python train.py --norm="rmsnorm" --bias="none" --init_std_up=0.042 --lr=0.00171 --decay_fraction=0.35 --seq_len=512
Each number is 128 + 24 x the weight over its row's rms, rounded and kept within 0 to 255. Layers, rows and columns count from 0. Numbers have three digits each. The size before them is the row's rms in percent of the matrix's.

# down: layer 5 MLP down (transposed), 512x192, rms 0.149, rows 274-295, columns 0-95
# gate: layer 5 MLP gate, 512x192, rms 0.112, rows 275-295, columns 0-95
# up: layer 5 MLP up, 512x192, rms 0.109, rows 275-295, columns 0-95
down274 100:135147130114150152141178140138071132165107156153159109127113105125098089107086170144157158125130122145158146148121126118084117149110126139106144134170079124121140137121151151166147116119108127154121111067137120123100114155145114123129129159135109146136151138147125164140101132142112157111
gate275 098:157120119113113136120132089131136131114120151141118149162120110159087099114113093090098133122125140158142128120133125166124107083155110134125133120156144099130136123099136109124120123087115145162126138120155105141178126133160106139157133116155171105140150124115133146098154098177122128079
up275 103:139126094197138124116125135130144142151105148116131129133100135114130116109135120133071118120105111166114131125088123167111149112141119119127139136150106154133144086138086135128124066152160114118165103147136118125128124122138154136161111120167146149140176135156050137128124109112092092111
down275 098:067117088130118122114129142141126120096109089146146106139166174119149134103123103181134154103128134079129153104080101094138136131122151139116147169104098136111150117141090148131178068144139132097142127131130140159104094135118156078118073121144116155119106119121109132152095143114138114162
gate276 103:137169119099104107150116143138140162142100139126086136115105127122105075082073107155116136097104123126113157152121133094113113140135149109117130144080149180110070152138101138130090138151101116092132075139130178108094102126112137091131140145137132112138160126128125142136127145148134080110
up276 103:138109117108150123188133116158137136119091118148160131139144132135149108112150166133122104116139118092108121139146108133091136124132143123117152143150106135152147157108119117148161125137103094123102150106112122138109171168134141150117117148084121172158161152105141116157114153102140113177
down276 099:129129130146132148125129155118138093088098135121145117122178123130101134150112155140116170110106129122172138153133131127085206154101114132140100136123108093106132145156110105128141118147146176160153115160124109147099149125107137124140125123116130130117149091115147094143134132131167115133
gate277 102:166113158103145120107137076149146108140102141127104105129094152127096142148159138104096165091173140120115109162101111106094078131119146140127139141112114136164158163136131159140171142146115168098095124093113076121136144124110127132139121147095110158117137137133155146060118137148168105122
up277 101:125129149137102139119146131125121154100188118140132133131107100146116109105128156123151120165105092082094091114110087109139130110146134110139123146116137147114091126144117136123133165125181128143163128164122079118128127104099124107084146133086138149100089097104129127118114148114126122085
down277 102:134144132136110131126143143110111151102161159121149100141147156139129136135125130105149099101101098130102125138106134122155117141119095074141117155112108130125104121093093085137126134154140160113141144129132121083093148109158124084110152164101134110114157148070142150118116103123157176099
gate278 094:102134113131139094148163139155125128144124143152090093146107140125111145125114144131109141141120159154157165115169110067097140109153094196140118126114119115121158095119115138110124135135137088120099080094107116146143127109112147115153103095111157167080132180128152080117138143120126151106
up278 101:144112198118175163105126142092157140127110114114150131117109094150138141139121131155141123126107157133098129132131067142108134111165130129184151131113109185132108120149169091142171135116148105122142088132147108106123120109138098124164150153139135118177126087138181143091135114164117128125
down278 097:158159135134077125128112113098129134058137123146121132087149148086120137126094128145150177146183134163156166135170147140101148153150136163110104137135117118154116111152142149079150103130126096125129051111141121153127159129144182113126115116113125152119145146143187088145121128147090126141
gate279 100:142148156074123159083102133159097132130136106120118141068150160136076134081114134125173139137117137109153127140120131141125114143148139164139119113146135146155092106164157142150172145138125130134107086107126139168109128153119095124075069152123103100119161131127156106157117141133125127099
up279 100:121154113125116153121137135102137100134130123107117200114115145092148088173160107121119144157126105113164166135170148138139157115136140127103141142144109115110132131093158179138149118143153143153149068169152101106140150138109104050128098146118103121107134120110111134146158127138125168123
down279 096:102150128140120125140166119142176142156118126111092150085143176150158157121173144108134157105147126078103110177174103155168144148131135138155106100132126139115142132133134105117106117097131056175121070114201155107127126144150098140078089137141131093139127145150121142147142122123134113088
gate280 099:164135136135135103065126074143139117080126121075179140159159124122117117136105139136161149110084119143143139132065096132103121069100160082100115110167142157140124126099116139100053113119130093173119129114119142153098075150132128140139116135128118118129123068137153155112108148121170123130
up280 103:156123105135127142087146119136124138103118132098165109162157132137135124158102102146131165103124077133140156114063092138130111084139118088104088105134130156140128168095115127126128084153117122112108152138153174126139053120122133142146151139135169091157113103140139198107167100133169152105
down280 105:156135149166109155112169165142138125124129149122155105154135095127095132113099128142149142116139097141145109132094146093091163141105105130154119122123152121122103134173088104136172118149112130124093155177136105139142136114108142159102130094139154100162166126151125164120158132145140157165
gate281 099:140152113115152162156143131127116095138125150119057137117072150139117076141102119092156103143105111128096139133122077089083107110117134118134153128124137079120104123125105153121131133103142121135127126157129160124091103142134182155135088136129162098091113138123095126123121176171134097109
up281 099:106097113189147103166123106149080130148134120121141113122120117102142146127135108143082178112157153108153150140126121135120106098152155154140150148107072111165167135149140091120138100125090115123178125141121147120154115152085129140137120117100124112129117143128120132133118072114107126127
down281 099:156123108150149145131135165141133139120162133145158160133137151154123168131124101120106124145146177130122139162118142130106129134120104117124100112159136161094153085130121112136111086111106144137186097144130171132155131117115147172143138163089097117140081128166120142136128146111166139151
gate282 101:114114131062133124120145124112148105132131113101116133153128118129159097176136126126142142118167167107154141120138092188143150090158131111126118162141136144128125152089117130163156101172122132164158113123131097111134120115131166094113140111138089172136128092180143131117156158155146142130
up282 102:133107118158140151112165141149144114105157116144087161162115130118142175096163107092176165118154138116147180096147133171126157140100108107114160149103123184131116118137172113118122113127114155126131092145155105125167093117159114150103142111101126109127149117100105120099137134167139142091
down282 102:114140141146136113159141138121123110170139081112097115128108177134123163152094125131144150146148112132154160151126133156127124123106190146138073139121094116114118109128175145133137140129132133112100135099099117128158088158116104172131156119111143153131138132098111131129176122171120147099
gate283 101:098147148121116133159099087125093096129117126102127140125171132118150132111090138148153126103084107188119139121127111131130104202095109113132132111145104156085109154140085135091118138121116123088114132157100117069150100120177133123148147142151110126133142095116114116110099094133075134114
up283 098:179124139155143085128129127102139152147117114125138132187124133127120118109096078148143112147115111151117112132122112134138079097170109154169112120127153174092112087124159118126151160152103114102151146096161141164161165088136098136130126118105135167131142144103099155135124134122164130142
down283 095:128146119168147085115118111166137106114107094098133147132123140140137153091160115109112134157138114126103137163128128125116064159148133155099147150141121174086144118170123094125105101145095146132159145105106141134137132092131132176159148193127156112142147085138125128109155082099156149136
gate284 099:085145136185163142135100113121109116112099174134107117134146098121147132163118110115125139162135145162147092159136140141168107114152118168071137096122139144115122129094120191117110120099172102107129110100137137145170131139126065116149106130064109126120110120160128114113157141122124112136
up284 108:149139069128073132111144103122118108118138109138178132113101160138089132124116124111093131165176141150132107127126130157147139133096123127186126142109132124177102187082123076137138136122149153131152132167138093091129122120133104115125147153118134137127132127156158155124118136160111185125
down284 104:155127086124107160180174151132105161160121154183163141093107105110142080119098116165117138139149101161119139084134085121115126134108127113095107144149146095071081135102121113120127166103129109112121077121129110080164142120139140139139129152151129123121133124137128109137090142111121146103
gate285 107:140078157118081110137160157114145137124098154082088152155128171122180111107133128130136147155158108136159126129131130140128126159165123132171157080136089131143148094151151121124118133098151105125124175143120144182121126144076142145112178181078174126134136130147115162110132116112075120139
up285 105:120123094134167141092082105118127089109138122133142116151060130198129098163141105135103091062119142096106143111121125185097163138087133109103112120108154154114138129110120163090117103164092111116119114143118107124184098100132123090119120091183137183113117128144125122121122119088143127120
down285 102:078113146110111102087142095125160104110090146153139138139146152117112124127148137199123058131142123103119125092129123147101123181100099113125117151110178107094155114151110180103089131102130128116128123155142083142137149091093124123150113133111112137111148110133097153099127161102140127150
gate286 098:065112125103107148078151155116146126114152140132106072141140177130088139084159139148143173161158129122127186114141129081110116112128127133116151164129106159116158102149170132120147123105085136094135123159147173133134097133093107099090156155102148128139140142105105128159107144126126116112
up286 097:156155170133124102114110193131103150114088115121145127086145162134147121132118090085139128123111098104156087112112133146143101118131139159107123105119160119116148086148108114094092113106135100109109122096124117099139143142145139150123163163149094127108149119132115171089132093132114133088
down286 099:108136140101193108098079110097178128142095099096140172119119123127156112128116096167138107064123146103097087172119126145162108103122119116110126113149113091133147155142147133166086184125134108166124121169146124097130080128110118108131141162148183104113141158095167150120116161137133155122
gate287 102:194158114147131070143155103114170117136155136156137096111113124126148123116144140103117118101114155096108125116092124117141145148140146111114084110159132169130137114134089052148131157116123128090094104146113088108109158090137138087136144147177155127129113105102094082132144125136145110096
up287 104:099204136077156134146133128129086092101150134087138117156167131157131163114115163156135094132173100152168131098157088134113098128180126142137195132129124138126131141159139117107094130133160129110150145136110137149144149089147078108139138166108115130092127116118093117095151111159092136128
down287 100:093094114137147118150112115104099129072158102136120115134146129137140136155116134136132110140137127165120135127131135100088082135081108144114123142140050159082157114167159106112148132125159162114159132112114138094124161139111130082133104116128127098100106124132136145119120113150079140121
gate288 100:118148103139129108128103126118150114147168129122132119134092086152100154159121129146119135119137112122104132159143104120093110116121101133147123099103146120124159127100120090119127130127188125134163119116111140112100139095136146115163117152110154129164127150120102114130134099140075139113
up288 091:105158167139169167121120119114142090142177066117189108134153137162099087185108128121124134163178074097113098155144105136090064129104123121165131132136138161095102142113133151131109115149155080120114134143088149128111117092144185107161138152096167115140107139131100117112122162142139136113
down288 097:122110118135138125156146138152142142152121148135146105142126117099138138150141101107108138095158134122136162177086117143080107119055132131127130100123149140128143153089105151138136111148166148123108189094138127166122157142112143106114111142135118078125137188130075172149112117127121087140
gate289 098:175122104190146154135057142159168141141118138104123131146151127138104101103125153109116143184149134163114131155170161081131147139158112100158123144172141122094139087125141113145115139102108113091133115121131128124126135114126129114097118093181121084113121134112146133175135118157110143105
up289 104:100128121133136113147083101129144124112116138135087146201131102098088112123149157093125142093150123124177085143077149126139155083117129123125113108139118131145174145165138122178178088127068146122160154112137146110128139139171139131092134143149128107110148127148156144129118134148099137170
down289 101:092151145132157140153165127132162112112142075103134153136126138156172100122134135121120126088116140141128125137163183114124119162160138127116154146089138140146101135125124131092156133172092117147147176134158133124100154145115140112132088137078123089157108164134160141081121157114121147143
gate290 105:117120129141141175145166135111137146108074155170130156141104138142148121128124125094139134114137148122138126127141107107111146113138115155133102122132126126115132078161101140085141121121136142083100119118107117120166133111124190148152096138117103119132097122108106106123161153161146126119
up290 107:100133127125142145121078113103100143149176104093125152120109172123137098179151116123152161101091130136105165143137150120161093143124109112159098145092142089149117161131173162129163138111103122120157083118149144133099120100134112112132106137161115144091129122119132158146106148098122195097
down290 110:101154148102128115113103135104122138114146117123140102102148134155080111125120124140130125128082112116126163123140156145111138138197130114149170122107184124133111138081138108181154140112110117143153136157114109153066093136195117115145155128152126121100114122147085121082116143110156114112
gate291 099:093097154118109116088122140139126144136151092123135158181103106136125157159097125117125134150082096122123143106120128150097169134134116143151129126161117138123097091122088090089109126113119148132166130125138098084103171122110132104151098092135178133115106140118142145149119087146079158105
up291 102:140145155117112135183127156115128139122152138156110136109107140085090130131099132104127057122108147130101168127116077127162129145126150110141101133141104123130099167171119142093104127150143134138098133119142134078120096088091126161129125168120125174175143104122137069107101136134158140139
down291 099:118109149131183145105114154083107104117144136138093140132129147162132137123102139114135131146134118118118125131182117092146146153123095093145113163131088133086149098139146136144145096138161116141114167114168149114129127162113101168142184152132114123151149156140139119126120131137127071097
gate292 102:168101096119120151127126126118127092157186139119140111142130131145110087097095126096099128122112097146087106108097170130082119087143162106084157146140122120143162118139134141147115125167104103130140118149148126172147130105122064125082089149164091113143086105124123156108090098149150119151
up292 100:118125112154121115152081123163150138113135136097114124143109149150174130098124131119147162149145130105123104124155117131112175142117131135132101135127108152061141110121147147139152176136127112172139138146092105156145114109142129112122104112135157146122161123141149132127114141094140156169
down292 099:086148162116121111128147142145149183107133138141107167136132065104150125135158127169096115133133182129116130147150113136172140154114132157140123141154154128132153116149106079174149197142068092107148173113111167094078139121121180147111116097112157124122147114139138087129159144121141090156
gate293 106:112110134122122114087143128098164148104093108094118124093141148105144153126152144114147106134083129114123122105100142142160106155176147101110137115101155085141142088149168108094088105105091114134128158074128132143139105116135094192114133144121125128159090135116085134140159114159136095154
up293 102:093136095177120129128135140111118163171163112146114175126114086121131114121088109163149154123162128121146138143168085106137118135136183132121135123136128122171150126114107161157161143141132129157145106138152143161124190124102132123103142096145177115125110176155152154123123096102115182097
down293 102:140090084124114112132105108130119180157158104142103127088109121127159130103087083134118136123138125118159123182129124126135110157119154202086138123135143128141149178128148114089104151118102139173104134112118136129103116125147133179098123154142120108135129162121128106143127151180105160161
gate294 106:128085075160100142111140136128085112144134117117115126139175144130147173133118103099102107102135128137117161138101143139127084140118121144074121109132102077124141099141092132081153133117137177153095129103165139108092125144133146119097117107151106140125143135138122182089144164090110142141
up294 099:136072162084143155136117114132124141100115125172140106136153152140164147135125165096098101147110137139197146110133096110113112127112115160071145155173092097137078152148139156106138117114142141134100133119152130132151167095124123173124124108122101134097147132123123146140099153143117150119
down294 099:124153169160134163165106151126115130085144116131090090111106127125165152126141115090118161151160125109148127116072094103103113137146132085149107113115116154102105097120083109102145128105120146130105147134135108108125127115117143140111120142124107158122137094102103102064105134101106115142
gate295 091:112165113152117157149172122139137116148140099141110148142129119125118164105143127139157122119144128118157112104106177131120113147121115098113142136122143111118128142161135141147109093125155104115120111125159114150105154130180166094148106132126136122120167172172156124142094149177140136144
up295 101:137152149148145159141158190103137135097117139088102074123090133083107113132119106161131129086114161154147144167141126129141115108090125103091118167139144093130166117089157101156133114105125126087115109111081135115123163104161179149157127130137139116113144135130144135142145126128135143127
down295 098:074153077117091112120154108145083126102126128141126155175150135154161145151127126110121145090166107140086106099151111128108122100133101126154120102154127107129094112135123120130128142143097182154140148133134127139109132121106125101147158097100126090135124138116088116106122113119114129174